{"n_kv_head": 4, "d_mlp": 1024, "norm_eps": 1e-05, "positions": "learned", "qk_norm": false, "init_std_up": 0.0232, "grad_clip": 1.0, "warmup_steps": 200, "decay_fraction": 0.806, "decay_shape": "linear", "seq_len": 128, "dataset": "wikipedia_en"}
Each number is 500 + 25 x the weight over its row's rms, rounded and kept within 0 to 999. Layers, rows and columns count from 0. Numbers have three digits each. The size before them is the row's rms in percent of the matrix's.

# layer 6 attention value, 256x256, rms 0.0727, rows 168-191, columns 0-127
093:487507447491487494510501514480536511498527541485505529514483477478541497511514506510463517501520518548556517506557532514484453493475532539504524513495512530510509558461479501499481480485495479549551494488505502495497476513511530485482565458513493489503486533502513517491547491481512491521527498472527527520501477510507501496452523527459561515508494473452502470545478483469471493524498
091:512533488459536501522535508511510498516497501521507541494463517526485468530476498520489506506497519467482497494471505468471507498469484480499481536506503505529539497512473440478472477501514484490499493490508543474451501469481523486534451506528477465487476513498473523462521516513513466475496488551493464538545559526491462497466497486531501495527493429480502522526514535446524501499514
094:490532488458427463517532486462526508505533505468470482479469554522500497534484494511501472433519465507498501516455518481493531574517555546492492490500475498516429495507497476482459530495444482506484499457518522516464495502490558517490472461481512495507480529472477492520467498499540503464512512501495507469486498484495491488490512487522452502521499461515486514492464489506536474482538
099:492527483491530493512516505478546508520474494473491454443516445499471513505539484479511493515538478529491468540539456492493497508488526453477493525517457502499452510527466499508493498536464482495514507499534485533511494516484477492483579532516474529497476511489488509503495531527501527534496516502529483500491547514533482466488461470516521475517487469484470508536441534531500505468469
093:499505507530520537483501467492500475487480517501479472507514499514525516558536514501511480461493472543500526495492515476484530472495505482515540552544527527531470510450479497479514518480503590508499476521529493493479531495499522494475471492456459521486502500498475506465502461461484503539530511511509455427462520478479486476492503510505483513531540474485524508487487491500468512494503
095:501487523520503488480511505467531493527505539476498478494500485469528452504545501493482503505465509492467502527501503523541520534486485509537483456503500476508476557508470501453444454526494496483497464507442562531510512487522497510547527526484500460506517433484470499535522467475506495534492468466495464473526478529517472454498510460485462529535488500493500542469477535464489484521560
089:488549489480487529496451549491475516488540471525528533500474511513514524486482490518467492447502528521491470491491504510488496482469517520506492450498500484512487522447515496513539496482527451514483508496486476467467524489458509506523525530469538525520494552502470494491462530502500465522493472472500508469490526473517478478454477487488555533474509520485537515487513469491526498509535
089:464471470495509505497486545498471484510437494493501487462440501561528498514487446467494521514461518455518493457524485490507500508516560510493495496487477526504519503478534500519486497488479508532468499489455531469505490509503508546485526529509460516551482467487498521496512517524471502531493475460519516567508507486467558466498501501546475480501507522496502483481476540450515499479520
094:487498478459462484474481513454483488463499506497493462464507478483490472475506473483555506476481463501534549511497515482489522510516466522498472494564446529494491516467511494467503483481495471574453468514511492491480518488525509507513505489529494540475532471563485565548472506482497495522513504503497508503525498527437480517470463513507507490480531478496485480526510506539483511482504
094:489512532479506479508485509477518512522488465531478496495466489512496489509573540437518531477506487527459465524486478548511513500466504496471475484501503466498491557515439480496478463512519511519496501532500524481495491531501497538513474535492540546485487523495518525510481493509516497497517482489534525500505505495508459483501541463463565510519482491516505486462463544491514481495516
094:506499495562533512474508486441483485511457515498491525516532478512501464471458467481510470546526498494507533522526505469512521497505509503494507527483500554474484499467468467484451496460502524497562480500507551516497498510493451475507494491534519525496510514544515527502479498516468490514495484465505520452468469530520535486502501496506473507522449542477498551492504475511567503490453
086:490499511523488537489537471496505459519545473496530497516508433509512486460536535477492486507495473505469493495497475462501506458486504498536483505494492514513470538504505502531436520528507473496526516512495504470506508495407461494500480463508527564504551513517534470498522517464507523484517472519497498497497527517461479480502520488480509471522479515509484491548518492502539540529517
091:543480486471483515513472510472521520488462498494483513477476480496488502516521499480489506516439528487505535490480525498478465507494498540494509527517469537507501536504480571500513478519538514472518490483437489502523499491564495488506520491480493481480467508507461522472523488510473520534483536485484491443499504532497537424455501519480475472500497506494496494495471516524490491549558
087:496521503519435493485455509516467549517502494494516480470500484495510500498501519507546460503504467538532504500449513492488489508433508452492470477552516520508509487515522503513556483498512434512515453584484522520492489480528516512493507457490454521513513495514520489516468504480516511515475500505518546522511486478498505511435502525505498488509490523507519481544503463484500489509484
094:513495481511546536506540502482505500509489503527505553527517478494475493525489484468533509494486492488474475511542509475531470482499509453530501486505531501495481458519505512483514513527532504507470484511558494464524472489513494506484496510530493491549466503506526521544470506518494497492541479495521505464523477505538493485510527516519486491505507489522511510491468514482516480505542
090:517500451524479522494510537528473535479465500502536508501406469487487491492506469471490509519487507523496500523523529511487505462514485486524549476490514523486478558474509508513511493508505525512485518513519538469488480523512513457503537479473500495488526440527506462472508519442492525493484485557504484546510508482500500468502470526498516508472504508494500442527479477547475497536488
091:523547493452509513456504506513495534540470503490488524500511502535540503509515519527511501511505510481524481500532515492513542467518531491495500533488472497571492506486498508517496488519513499458487512478495531472514498458505521536520522495520511519486482518465513458527483511505548485515441517505473488520480504520488510506451478477481515540505486533494493526494487506504449500485514
093:514507489505517497542470489500501483516526515482488478497522485466479481537508501475497471500499488514488457509489523546477491469526512531478510464499537522507490463493490493506521489490478454498498528483550440514483507545500532553516539514549515519484494447491525517481521497518482479467440528495513505549510473511465557529513538516498508494494507493488501537468545509488504534464522
094:506514498491477483536501490525532535516486495547528488522463502474474448473497469494517508522478531493521508497467487513496492519439520480502510518480493502552467497499527538510481519511455519492510469485469466498458494518504500517495541484517517488480507528490474541498487528509513510486496501473512429515497539478501515520462468482503520494492434504511453495500498517519472502465499
090:510521485475506501559481539498502539526490503532495460475482498492474490528500512493492473530527452508497520498514504516498516470504470488526527485510486543488508489513506512494515472487480473524497550478523494519516486494520500487504500511495491514495504467455479491525480514448498499538487491448463578505490482529481517494488492498505479505471530454498496524485524525569454494545536
094:560508458494525471505529533487509531541529523525506483483486539539549505496510476468509502476475516518489498453481495487468513514470486524492476501495509497492494499494550526532443532480503497480496515488543488474503463468507479507488505523493505495475500530471520494474541507515452534512541471549475535474521508495552516500517469509465511507541503531480541493469483496503496507454489
093:446456496488473482502466525514493527503501516493496504538492523525505495524498506544501541501489475484504535515488503508515511500524519499516500472496468508492490479520509523469476458535536509466530489511506496510500534470471515465524475492477480551509501481502458500545512477487514569511501551464490485468501485469485499524529513533495517506519542474489486456456479504445507473463469
092:487488519499471502477490538463497541462505491539553490481486504496501509511513509491496464505445500502517513501479519502489530499540526503509450457521511494518474467529518492507477517497499509526432490504524524536499510466461498525517463509520503468513456485472513530485495531497533513496510527496481458497509500464519467480541498533499494478506498531506548517500538488504522523462457
086:547464557535508451513489503497505459489443481482517493502484525508522473558491522442525493538507491512476470484490488489504482533548531546531490470475486496532498512486511528506469486475517460476479482467511467525495508506516520457495531504536463522484495542501517525501527539512516503510523497452526493482489540540492490489539483507505502467478511564479494513514492522477529476478453
# layer 6 attention output (transposed), 256x256, rms 0.112, rows 168-191, columns 0-127
119:504503537461497532514490514469492491473491519519494461504487487478497519496472476525485524519516454510454494509456524519484509476485461471500470506512496546529508487479470473537523465485504491504500496495514486540491479560484489478548547503509487510480490488460446510503522529513515534488521498477521468503495514537498531538547530516515495515469482532552498510554478483508507493488509
122:499497458529497516520475492494435494521516519486497503447498534446546500436508500522519494467459495482485479524541502526472512523476578491520470466484480509501493484499498467499475498490517548520494483485524527515490492517517506453497492510489490564516480486523505520512483499493492489488520483488500425561464523462512447533495485523488515500427538533524496517507464518530478499499511
118:555492482475509494492449501499483489478494511474508485521531473495490499527494519494489519502504541494507497495474492515449450499501520456497511469492513519549530500451512499489518482488513523496514571506468510527481538517493491492479491523464532500519508536477509501544480516513503521532524524516471508507476518482505497477490503531509500499466462478503491510487517484511556488520475
128:494492539473474509507484511480518467491513494442494477505476513507498494496506495562482510502491542499476494499474542511559539471538497515503523499556492465486473521508459463500526501521545524507497505528481530518546510491464471482511498501495525507490516485521527528496504494470547536528494502523520424497501548483506520552478550493491495496508518494497458501505546514484497480510479
123:511529488535505526474492500464519473579467521501506518481497452565475503466453512505510515483500505517557514506487491509472486476504541511552489490482464474559482543538462481490537507486496512518466522464478520519548541494516523521508475515520534514521490493458479532484548501494473525471501524516477510538487447503516503505511517527459496481556468462473497473544543520514496482533482
123:488492541453521511542488503517489530457498496472542510473467520486521538505466521504497509530512486481487458502497490509524532448459522519478492483453497472546483493460488500484523502549516531518514512491522475462487474518441583523487486483520462480514484469462561502495531517538466459526508490524528497472481483443533483509469487487519522507540475496491497524511471456486506477472483
109:483477513519553490500465529483467484510522507456479481505531494500505483504497451485472480525501482497532489532465516508519523478467505495487546503512483536500509474471461527524464516506462497481551507482546507505483479522529501497500493473494438507521496500507515521533508465462525495482478478494515515484523487495494493472482501510513514524502465509469480534520505519488548485481487
110:444534453496505506551453498534507497496501505490497502509517518462505511497505529467531525481511506553510500473503509441485508495528531498456507538475500505500486523447543487513514511480484536497518497505549521455499510491511496475447473472531486508511550526505538511498491518525494477456520498493550472524474562534492501486484539509494543524498460513472544488530511472514507537544489
120:480526477494507442506469506504564510505480527519484501494472550458522517530542438483553518492531498530507510523499516524500485527542523521565522527439480517505516500464540463527466480517486490494510525531468491511516516507515530484500535548536507497494474545517491526470487533478469510469501467546510521499497534492479514494511509522423516489526506532505494509531501494458471487468488
120:538451503482468529499493512524485484495514484467517485537550507494515489474507529451536444518493520479493490489467525543522530459479502485464478509505529523513514503523546514459464490476562526486555530490531529501468516477477507493461484518496501542505521515422505482514493528526481509501478495535502489488471455496484504539491509497482492493511466500480480493462542506478509462493529
117:512509491488501494524472502501515522549525463469517488470464532521472516511466489572504494459501509515438547463436441496488506525497509501478519504533488499520484491491475505489519523536467502552505464526489499478514506477445472525504597484477531456496531519488504494545458496531488544524471495509486514499496499505510484536472504483531501476532529471450484480527493482507482512488485
109:518515465543497480495480524507501514509468474478453534509481552502515462478487511494442556493502526515484492487532484519512520503480481545529451471508494463455520475508521487514488445484504464531501495471496512433474489489488553529495514484506509488515471489472492502465464487494495535507490550517440499518465473524468488523479562537516495497516512535539518505484539522500480491463504
118:521501514530549514525523476480495533504520488519475469472465523494521563526477488486498491471453550486477487467483514513498480496519489501495500524468455503520475530485511481506504452483489510510449498513488465553521531510479549548527486548506461520497498512479558507547452538507525452472512495449496467474497482426506477533484508449518469489531527511508488475534496494462507500479496
113:498531468495513501486492487541529485516511510498484507508543516489524525496557481550523513499530506488542489523479529535550508505514494502534540497477481553473527488499502535528536483515496496471536500477532498484512475473537493512468499477465560500491478485483484520481512484478530489479499508515486507492443482507486501535501464497442476485524510488529490512460551493495507500518508
121:515532460497517480481483526486485520520481494494494481560476489465492564489482523487477500493456513519457506476538517504497491471468510523463520480492537499484489504514523498506499533512510499456470490486521516538470466515531518486534486502485521566505551483492464491485476493526518498471505496522523521502496497489504518542479522511475465514506483472515497502500522457483491519479547
118:460551560526480467493484522476494465507490499552498474508493540541495497468495483460461505502477494495516509552501519492515524476533499535513499537541506522525552430522507503526496504476552499496500515491500457519494502506517487482503513510494505499467507475517490537488479514502531491491452510503470519470500485426474488481545489507476501502489494500513493476514472508465512558467474
119:491482495535497502508506452528511499452485523452459494472486469510496461504483497510472540502499502481485480500496498496484469486523512527480530534435490510491458481498568490490475524509493534494538469502504473463502481547466444475511524461513511538499533520504498497482542550463478496484508536490468528495479516502481507519490491492512449507491468515500505458528499473497507494540473
121:532460479427512503516515552458515476533508476507536533513478558490490476508500496503518515503501532468449549543525495481493509479481530501493506530549483495461510509531522482464477504496517508513516493531485473504523523528515490452493418491500495520466500495493465484483501496461474519539536502504534558499523512506499450478517491509484474504526518490503515549499544463509554457511492
119:521455488505513517532533537519442497518523474503495473505450531507532445509493516450457515488528493517505468450547509472526512479530506498515535515481511466539529500510513521523549457490503491483448479469496511519496464460497542515490489477499510477485447480505472525489493499513470521513525554477475534518517489464543520493514527472535508495474492498493480537521529514542447475486527
109:472507516487483443492480494515533478503508454553505513469483496499493437500476457474494548512530529491456484507511531507507470517514492496518498437479498528481498514513530469503535501508508510463499549542494511502486510513489456505521457528558509539496546485526522512552520481486517479483523525510473470497522502495517450485504480525481477525498532490541559465508470522471487512497526
119:473513512495516509478517497464421496503505495503524510512499554481476536496494523522463501534507475490508496439457497468487461463482498517535514507512513510478508517506503499474547490542486444487488539516501458509522552524489497487533504519528513514513491486474492499542493494530501506482485476531486520524518504547450498440525514487465537538509543473464466403509526499500484485504519
120:544475500517528485519493516492533478490517476508498464452463487469516490468479552500487497518486503479476496489528553504478465430513478498498500506468492479508543515502511488506540512524485495460568537504487453464533469506493526473530486497528475496470489529496525488515506559471495487451509477540516513516467529504470524501464506583485480490493501525517547506549482514494461503509495
113:483505480500518483499506539516468485528515502514527509527499502482534493516543488461534535504473464452502561489514464514497477479503532500505518488518495518447515531487501514475458535483496529515478538515475504489521514451480490536521475478521508467514499500495519509494457497476439528510495455544478467541497495478461558494488515541484474493523500522513495561486466490524527530548489
113:496493505461571520467489505509478541457476478530498482539505539510487467508493494495491508498504519502504558511474502485479492508509467503460465515518511479511504492454531515518515478491550520542505517474475521547504519484484479506537470513474469483524524497500514521470479502510484497540546469531501550483479487512526492516459464509530481522493551502515504494484514497496526482523500
# layer 6 attention query, 256x256, rms 0.0964, rows 192-222, columns 0-127
082:494502507456493470467515498518519499481481455524522491499551491470523454513480502509526512523521550501481537491493479489537478512492499521508461486491517474486518546489471453523459470502459510499534476506499502518523503513529483490479503492508543499479445499464489517522512535494484529488490500469497516514506508501493529533483513516501524471475480482512449495513455466514506466573439
072:479523481480509454503507512506500496505479497511498499477514528490485571498504516486493481517506472428481481531477519546495457508487476520490489515504491513495489529516507500513506445443476506510527512500525505489529467500515470465514455519492553512471504563491510466532473437514515487538475515511501522479443503485494482486491488513499525515478491530507481477495505533535504475475534
086:499509469544524481464461517519502480522503515444453482545443485516444476514511532529480520481482490516517507466517482505466552514498503524485515494500539517481502471480516489478559473524472503475506499528503489466493526469502455507533508502489527485530486535479470516515498499494493544511541548516440491475533500498562512522525509504541452472482492512530456486515494514484518514481478
089:487514517490470525487498438534452479562484508493522504459490487516466490518495517545513494467471507509500509485497525509521511556528490525486527481493487513486503473520461540543459511517496500496500492511506494502507482520501481519485542505430513452463486527501492557476469511454523513500492465550483503511534529527537554480478483453508501520462514499438500460485462470508494483473517
082:497540466523512464451491490514493490461493492505524506498495551492513495513538517557503453532456499529479497475475467484470491477476511548524509484507504477531493473496547491519505483531504486493498475509544500500471490525474500479499453525535516534497446518497490535486510480490461518519451493483511529459519508482480468508504503478431457491521515513498547497497514538515475508522519
083:479439480478481523489511488500553501482508488528507484467489484503513466495494503509539522492514518451528536468505491538470517520504516534490485474447516453497523495510481486512496506522433493449519503522525507499502505523510517493466489486479485488516476465489479543494517516512514513525454457485515494501516537561510506459491519450495514533524531426512526519514482512498503507532445
089:540524486472470511496488532495482515504506498483492499478531493510527490481554500533502497510505486479486526466470505466523472558478510552484495519483522520468470494477496523530499492466468513540487509479476494519463519458562513479486522540517490529517470517466498511479448469531543519463520500504503505499482497504545523462493497520512492492525534501536523454503539534560546501487472
083:506498445525538520486512518482480499510508458456454505478503508536452515493515484526506486500461520500466492471473501451492521497537503510501515479537491525536518467459494469490507486525484503549507552511505526440501511537508541483493453506478511533469494558505514485489478518491541493516479484490482500486481543467508469486469488513532486477499502508577515481474509489459536489506525
088:458506496477485500544504510477514498520469514505519504472508526512506537470511439468502445539535510527532483480481484526478482471498497514511510472477478484475494494548482530507506506473502476518501481559460520517543516513472522489507469499526461497513493496496518509538482484486470454491454468530457455529493533500538510476521457508473535550472508532524534527455525505506504530422511
085:478535519521508460483476472515449482481480514459508485518482547451519461480499503513510497508450519548504543468495485503510502492467495465527506529524508495500502473504499544510490504492483543516450436460533524523443509490465503485503528515524513498508499486514539557499515535484511502491495457555484512513533559476527500490473531461481488511512468490510509512542518480503489517510495
089:491510478476518456515502470488501441495492510484530526535557445488477518471523483507499530495515524490504537530526482505506562502535549502494480496502471491487464492516498463510559500505521525480476460519511453511501478519475500486534546508516511509480524464486525503491495509496507489491527506526493475478481512515471549542511521509458507535473476571441439520509509519539500512493521
088:480540540484476485478492514522474490503521498528495530497473535486511496512547461528513528530488469502495487512507499470492489466505486471544498515503471527534488504490528502446510510487491499513500475449514489528522508490491530517521455491527481476531510499478507518483461479480459494489523501483523499474513504476514490467474476447497527491477529444525550523510516478535515468514502
085:487451483492469505504525505513485479469482503487421455461475490501516495463462508506529519481494538496503493507534485456497489495490490484550505503498473479549499484483485472535527470503459508471511526483503495508493520516495537472524505500494510566533487496545472466538502524540483471485541501548486487486459523473496450494494571488492491476499490508488501533538491519453541518492480
085:518560548512481472517508537492549536507492488552517486483497520491517508543499473537486487497511495467480476503454465478492472442469504473509480520515528472505548495478470499490512461470504516515523518472498507495482509489531522474514513501476523480523501503519492488452517478491456510479515533463492510515507442523461496517486513527526496474470482506540524509502494498463495508488436
085:496536491507515477486503514515492473515509483549460481507527510504485508530484444496500473485465507537523509502468474476489490477497520532494533497490484481535508495478505535468464520529485463500503516454523471518474504496552499483516544501498501485491447481506469444503491514530513488493531517471518453515489445517448471470528472524546486486508468500504498517501535522488465562530497
089:479494490540445521527480485531483475499470499499498459517469485514506486505492495470559539539522519460539469518515509535472523446477506480449504547489511513464507494506507542490488520458511537469507509495519495456506522482480565519477508501488530505517524452455492502471477497526526498515438474517493493488493494492536489477538508470475530474490476522502547475498477535522503464468510
084:491508528531518501544499477443463505514491498481494541555484514462505512462477465531463505471465519518547510528507472518482478481500517469509482499508504483516508477460530473496521499489500517526479493524521483488458520503479509483521508490505529507459487473499513480469526520464536466525534428504476498516516530504498530484484497525526470514475485530500480519525492539471504484555496
081:449507511495500521500549478486525470463494533504468459546520505479507515496462451510522500495514495489471520499575513508519507509526551485499466484502523503485486506476507474493544519499512471520514478490527499521525465470464445474549488507511490475508526479511490491459544517479536464476526481515456506502480515534497515500523585469488544522501475511491484520482495476452481505523509
093:517492551482479517514495509524457494518509469465501525463458504530484576511512473467473560486524528469523490480532499494479492512525493530455517492521484507495491470494560472509467468491523486461505493502546501514517498549443533515548505489452507487492490518490507477554480519552527481493511550464502481501508517513466482475508512485467495522453495533496501475464487507478490516492483
082:480590459554499469493501434477488500493499487474505514535462477473483528495483503495496475535493482478519481540515534525508480485519498498519525486521494487525488535506510523493519503481503538492505526491488519472520511552511501519482514489492496480500507485473493526452505468519516477524498484467463472497501503504507500475458477483554476484496468479533491519488494476536536493505497
090:505467488528473542511494450517482509489454474469507513477464459517550507514522558448505517502506499505471489505521520518509504466501487480541505526492496481499541522491490515508492455515493480480502455490485537498504511476497468534495494478521515489498489484498513495520488514544501504504472474523486521482561510455518545520458493519500497520495509493468492496496433457492522508542472
084:469511487476484479484472518479538479555497506481523473527494507526442471536452513508496527489485466504440507506508475527535491498502512478529531526522539513482494508451519479523506484510486500521520506518506523504451543524498490492492507498441506499483456550521454468488513515510487556523503513485537483512536481535505529492480494498514513487528501489518486489497508501463495511484484
084:519471502502494509505535501506520499548489548549491485499454526509519533492512493470532524472514486515495517505513515510510559522503472466527526534456467499514535495516472533504471504460509508487505490515522508493514454504499485528515477494462496537497475492490505519566500523487461478531478455507450496524475500512522514496521519519478486536463466547438544488461482448460469480508469
086:495491538482502488466497519528518510509512467516495504489481475558466555507513514497476551495461488454505483528473512477497460527544522494511545514527493499494462478504536511501483499498493515517508489459529513523523512506539503479484504495477501476470469543531494498515523486538526491501528503463558487489506487528464484485480471513463487526510498437509511487451524479525477546491508
090:508420491503509510520497519449505499497502501486472551504531460522530462535515483483501482479524516482516505505485510511475529500523501483485486496463493477512567511491529520453461490525479534531480468474501520487480530492487517477444470460511488491472521438522511480475511512526482501509434520479529480504498502528462517492527448507526507473513514511521506512494492535497477472480513
086:477540488502467480482496497501492514452481502496484461541476542496486547468470485444503481527527525496535455469542486533500485517490502518543505526519498519530513489531508486516477527498527499475469500481461518514512520505469526535513501508509481494527518544466522513512510472467426507496484511486455513522498560521497492508492519504499465523469515449483502549501501480487482443536489
092:485523474484498523522477528534481511543486502490529522498478484525517555490512493465503504439496495461476518502490522499496484546497475488504484510502503537486527478541499537519501500498498540494497471482495503504497497508471533487533495496451463502504464518481507527501453511536510484495463494453501471534514478436481533452524462504525537487516487532547500487484494459493463513466438
089:492448468549493495501515474526538505478515491527504449483473520503502485480462514479519511489514499483505460511482501479490501464508486488432537530518479536534491505502472528519476501501523532534524534512452491503509530500477516495481490506497532541505541500478494490490559458484494472485472514495446485495453518517496510474548485526462520453504468552503494501539499490527456484492540
086:489525519522477513505488525468511532509512508460528488530540503511467571511504485496478528514542478475507509507508511498501474493530517501490473489469500501546512492487509512486518525497479451451482525494434486503477466486479552501474536524496518507551450518514493531480506485470462487503527487517493476475507469482499461521544499465522460501479482488454454528475574526503501527475499
085:525518525466517498496549524481471544490479520482503494463469494526537532510537509540518495523489464497496507449483502457501502518475488504527506499424472464493530510539498502528497518483475464484509482521487507489506410492517510524526514473508474517532490529475512533472478533472517495502500469528498477547470528502503484461521509524502482497502494529534471481487478515530482465512481
086:455516487487488476498484533490482508524537519502497499546511496464467532509499492465495558513490436503490468508495533526464480501469486481472458502529481497473516469534500516508479498460490473503529489476527506481520498486508496496504503503491482504497506488472485464500521499511474523559477491503523531533472501519507500486525469497542536527509499505553529477491507506564453522453496
# layer 6 attention key, 256x256, rms 0.0869, rows 192-221, columns 0-127
088:512431500511464467516507524451533481509510486497509514525457483541497500463516505477474474540506506493475487529502475545490486510507537497493487494512501532532489480525536516471460522467506534469466454490518478515465487524564497468504452502508476490503479463462486522555504558520481487551495505479533500496471517495506452497468476481502504451541484522514485483505499488497492529497486
082:501529492466520492549487502457509474513530509518517454504512483536517462497493492428464486528533460482488488534502490500468474487528505497479491470479537478517479555501502489553480478505477516483499454464526491491518546505476530477487468517522511535462497493494496504496488502519476503483498546508468508461503497504526471524460495505538494480508453478557504510527508534498527533496480
091:489498553475535502516492483472533496472486489477478556535518490505475508431427499472502499441540497484555496474469510529459520535465480482459521517495513512500531518475475466510519481498494514500449529471500506520486523498518511532512478491465509489476543538508530489536527496509505495496482491515516497516469540485509457504516522474461517477518493499505535505514530512482488533490501
089:503505552475496545494486472498490508516470502501479451486501472461497547471498498485514522470529531550535519480512503528506515522489516484490470538511505493515496513487514503500495489494506471462509509460511514499474533494526476480503457516499528478465495537484536524491517477507459484496507481529538495463476474493486443487515500464470527494485529515467497486496503460465530533560490
088:552476461489530490504542486531466526458473492479502510466535492520492492479510524508539502467481488513513466464485534541509506492463526513511516518491538525443453545493505534529502508479494459499503473490571474498510505521503488495475461540470457481477529490495533475510457471508487490507466464474486489494522531463475479510509510504518541508536511508479525498525522560506469553506490
093:522472494450489471523536515570505475466499524508494511513487499528525463497500516571505475502446532524498509488520497502507513526494501469501477495498525495470481512510520470456500480524525524495495444469510501515503469538528452538466477536473430504532498515518509487527508487487479531507503516507547551503455512492503482506502536535461509525520492503480496479495513473488494493542477
094:483533505504511478471548503543463518468501490521523497480489501534562488506483481510483484530501478505457489490515507495459477542536484507479511486513496520523489474467520511517474540528475479525483459466499483526518538531477526496464450442545555500526540556474463496533495492512508472471469461485528470563454475490534552469509482495488539491512479503504497481482506541479523516533480
095:520531484484457553501443485536519534503484509497508527527526536493442537492486525509496418440472491510493460474481489508501528490497482490524508533506540514493462474556518476515486539520427492495507499484514481487505486513512487513528518490515515469489525447496507501545476474526520499494502509494527508498480495529485534510515518499498488489501510478503510472532518506476547509498464
097:496547479485491483506489519450522484496512532506532457487433546499513477510486497489464481497490494544508511491523498554542488503464485488538457513481517474466503485448504546564494505536498501473493497531484518520489489544508542517504494492448493506486492563497502481492470523479493481477514503553462493504483497535472555523480532517489469520507487475535519492533482528459499464483511
095:501475508509468485433477502513494457431519473476511493511494491471515482503510520548515463525481485513464498491519518470464535511495520500524520484502498518504517517472493535498465540490489486531475499475550510522490484503524480445455520525546488520491490488466483520509501507506502479486487483491528493528471514480524474502506478504499533504529540501516478492508497495499542486455478
092:447535518492475485525505510483512501549516495471509479533475488484494527489473473509449511533492544481498501516536511512444494485492472510542496477491467475515463492454491469526508460504512532517530459460469514528531509475485495519525513521495532503517489463462497517491504530491468508500505532488490507555536494530522529544480526489529475497492491510497507474523498475471471538519497
097:481492520545535457494488525461500526476496520531503521476529490432457463519499501449485507467484482521511524511464487520538511509473546553514470504473494534509571504498469490460489476478512475506492453492522489503498530487518515504504474481511477471471522521507482501489496498516558502483445489520501502539505485493487482494491497472477514529486470449457519452515535544501493486541484
090:478536462497523498523521459496505457522470463498462504512501496495493505455538510535505467474475475481517487489507531512495469509530487512513502535505480478496516521493488527484513498523508525521549499468539511498512488503510508520509484489478448524507494500545511485502492524515535480455482490509529527462445512513473519517491518538541544473509489497533549504504532490522518543513476
093:533460507541524496510526448493487490500475445498479494527497506504533531497505509512498470545498448474513516532481483508512477508522456528476470464474505532544542438490481522475508503504526516515491479504521461499494503520535523478477491501482482489536505512530490461478501534506515489511496502474492473500530467473514487469496493469518511477452484506531505447535491512515547541495496
089:500466483501478515507450501475520512456537521485476497455468524505529474493497518497515576516471498533505467445494480535511509537497557492505506513522482457506495504492533508498509514516531474486441472499525487499508501470530473477486538461531492495499535485478516509439498466509536503564523514512492467515543489504561540501522477501504502524476506506512513496526551506505500525482537
098:454517521535478499509523508493501442473510540508530490488487523482508466508489498495504531537475504484491448506524495515444516497510464470539493481482511486514556504498443493506520469490494488535419482507515531477454480534488448479509535511485503512514521510478481460534520517485519477505504508530521543514506471515473503490506531493489481521489493518437499491470554495458522490457563
091:509525479548501553519467486524523497495488513525505511493498500510484465479490552538519509466450486519478550492532536540515499524493468489496527467486493487478510481498473469530523488479490504504473499460512498494524530496473495502581499514504472487496480484434483527454537555465494517485493489471525471513495502512506491483539483503525454509471505527465485509490479549480494491476497
088:431492480470513481501489539522514445491531551484492474491495497508517548487501515500469462534490511469503485480510498490521499455526454473523497507525536494521518505479448517460532481450512504527500521448492552511518480491468492509509551498434602488506474493523488515520491541510460515490544495497523511477500495462534491516509479531497466520461490493510495507489494495495496503516476
094:533474480464489503538486510516487525507455494492487534501502472470489472509508531506506506507496485530479467508501466485507482540488477525449519519521449463518570505452486493524461506517528511474450491503480521488505480492463493516492524488486487497515492507483496516518538498504472510497519550522460512505511541541497493474520537519475491538487507517541475496573509485497554477556557
093:530504534522469504543498494487548533539503482494482509508482513506467539487504503488506480485465497500522532495508482514552520463497455454525494509499478490492474510507458503536523484511506476511509522466483534545494463487498493493499498486472442458516498508494492508475495470519501548504487464506508551511540495485463456533421522479452513477493488506431491517482523505496454539499465
090:480493518478478553516521545478498516546521483508493515529508509459463496497538546466499476473518492455491518478547513500509543497548503532472504524521482502493535501547495502519515490457496472490503511531511540499490492515483456489486457538512489532534470469487489468548465511491468515505516472525480512474471504517503497484500498460473505478504507499481510542434472526502456522512466
093:494446482489493513505490523465496505482466483502550513546487515511486543490509485502473440521557500486541468461467521483525480514496482486467532471508428492495459498511563480515498552520470510532494495523533528509522528487448470532447468518526483519500514488556505466496496482511504522486514514538502473491468493477501519513483504502537543531492461475455484520483497515546515507485473
087:476508534491482539523549510469503500508476507518495460519494503490573468499531543477486538450523488448473492536497504501500501513525510507525529551468533477523579488496511540490496501458541486488500486521467522483506478502499512472525514514479502510533468483501522475549543516488498487526490494477470527403487485502476493452490470488459487449482474434504540493492482509472495530511499
093:487495511495527482575515533537517559520475504531489496515533478479504504505492518526468474478473494491547546510513509492520501514504484507464509489494498482543489498460496432471469498521491523502514514454524511511509450512512496489469502509508542458558510500500498475474517520503529512530496506540501509493552497527505483539462476508483499502533518516519498522492506472473538495562461
095:439485495470456509496483511555517500473494518512481534502479485491500455523518501512503563482471497509477484516511473539504480480524535436533480521490500512481489479491563485493499452527466508531484451462485518488529511500501526499530519485498488459527524509534504492517489514505437487531440495515500494514525490480525500472521478522531490477491536498485474515514512550541472499484523
096:493488494529535468484512494478501466530483460443434506458487513528517517448492515494505526489488472504488494548512525517509505500467522488513502494509506522507524493516480502455496510444534484496516526545503479448472491537521554481493492526490467504496462550515494501509502478525508474529510446523513550457516572508469479489481506518481490480473504573522488475474501533507527472476508
102:513564527527517536488500522520488565498478481504509474524481471516535477505467492481463519447504471497471499488552499487503520507491477548471483506502465486535523484507508531514509525522487492486501460486506555493521496490498515473466472510508488549552524490514503523497508479530490441524500507496474545519457478472456525481509484467495532491492494507529487479481513493467494490495495
091:497483505528471495493501457497543498517482522446494461496520472509445514488523514520477557473480455479495466501488509502444494500507496482532485529518542502489509505492493459517490471452469501503522531495434506525473508514499523538563484492445471525472512523505521478521483552503563488505497536486476505474509465501458523477513530519545478499495486532486467529486510458471519483521521
101:503520504500498530478472468469536539533500473477504484470462496485461524495460499516536529504488475560507513445511556502509511493461449506499501509445474476510536508486454529536551542543495506505493518475522502518485487499499506465510501543493517508525477507470506512455519486527548481484496465510525462482522500495521454504501493488481547484537473504454517533496510504510476530492514
092:542494520474451476492521498510481480501510481517540480526496473485510532488524528553545498483447497488450537491517471517481498513527473538516468514500526496510510500508500513485480497510523491445546489507468486496513494516523481545486490500547476523514491501462541534511551501506510478514456501479521509511500502477472468507530448502437526479466497503562516481512470522520487511526491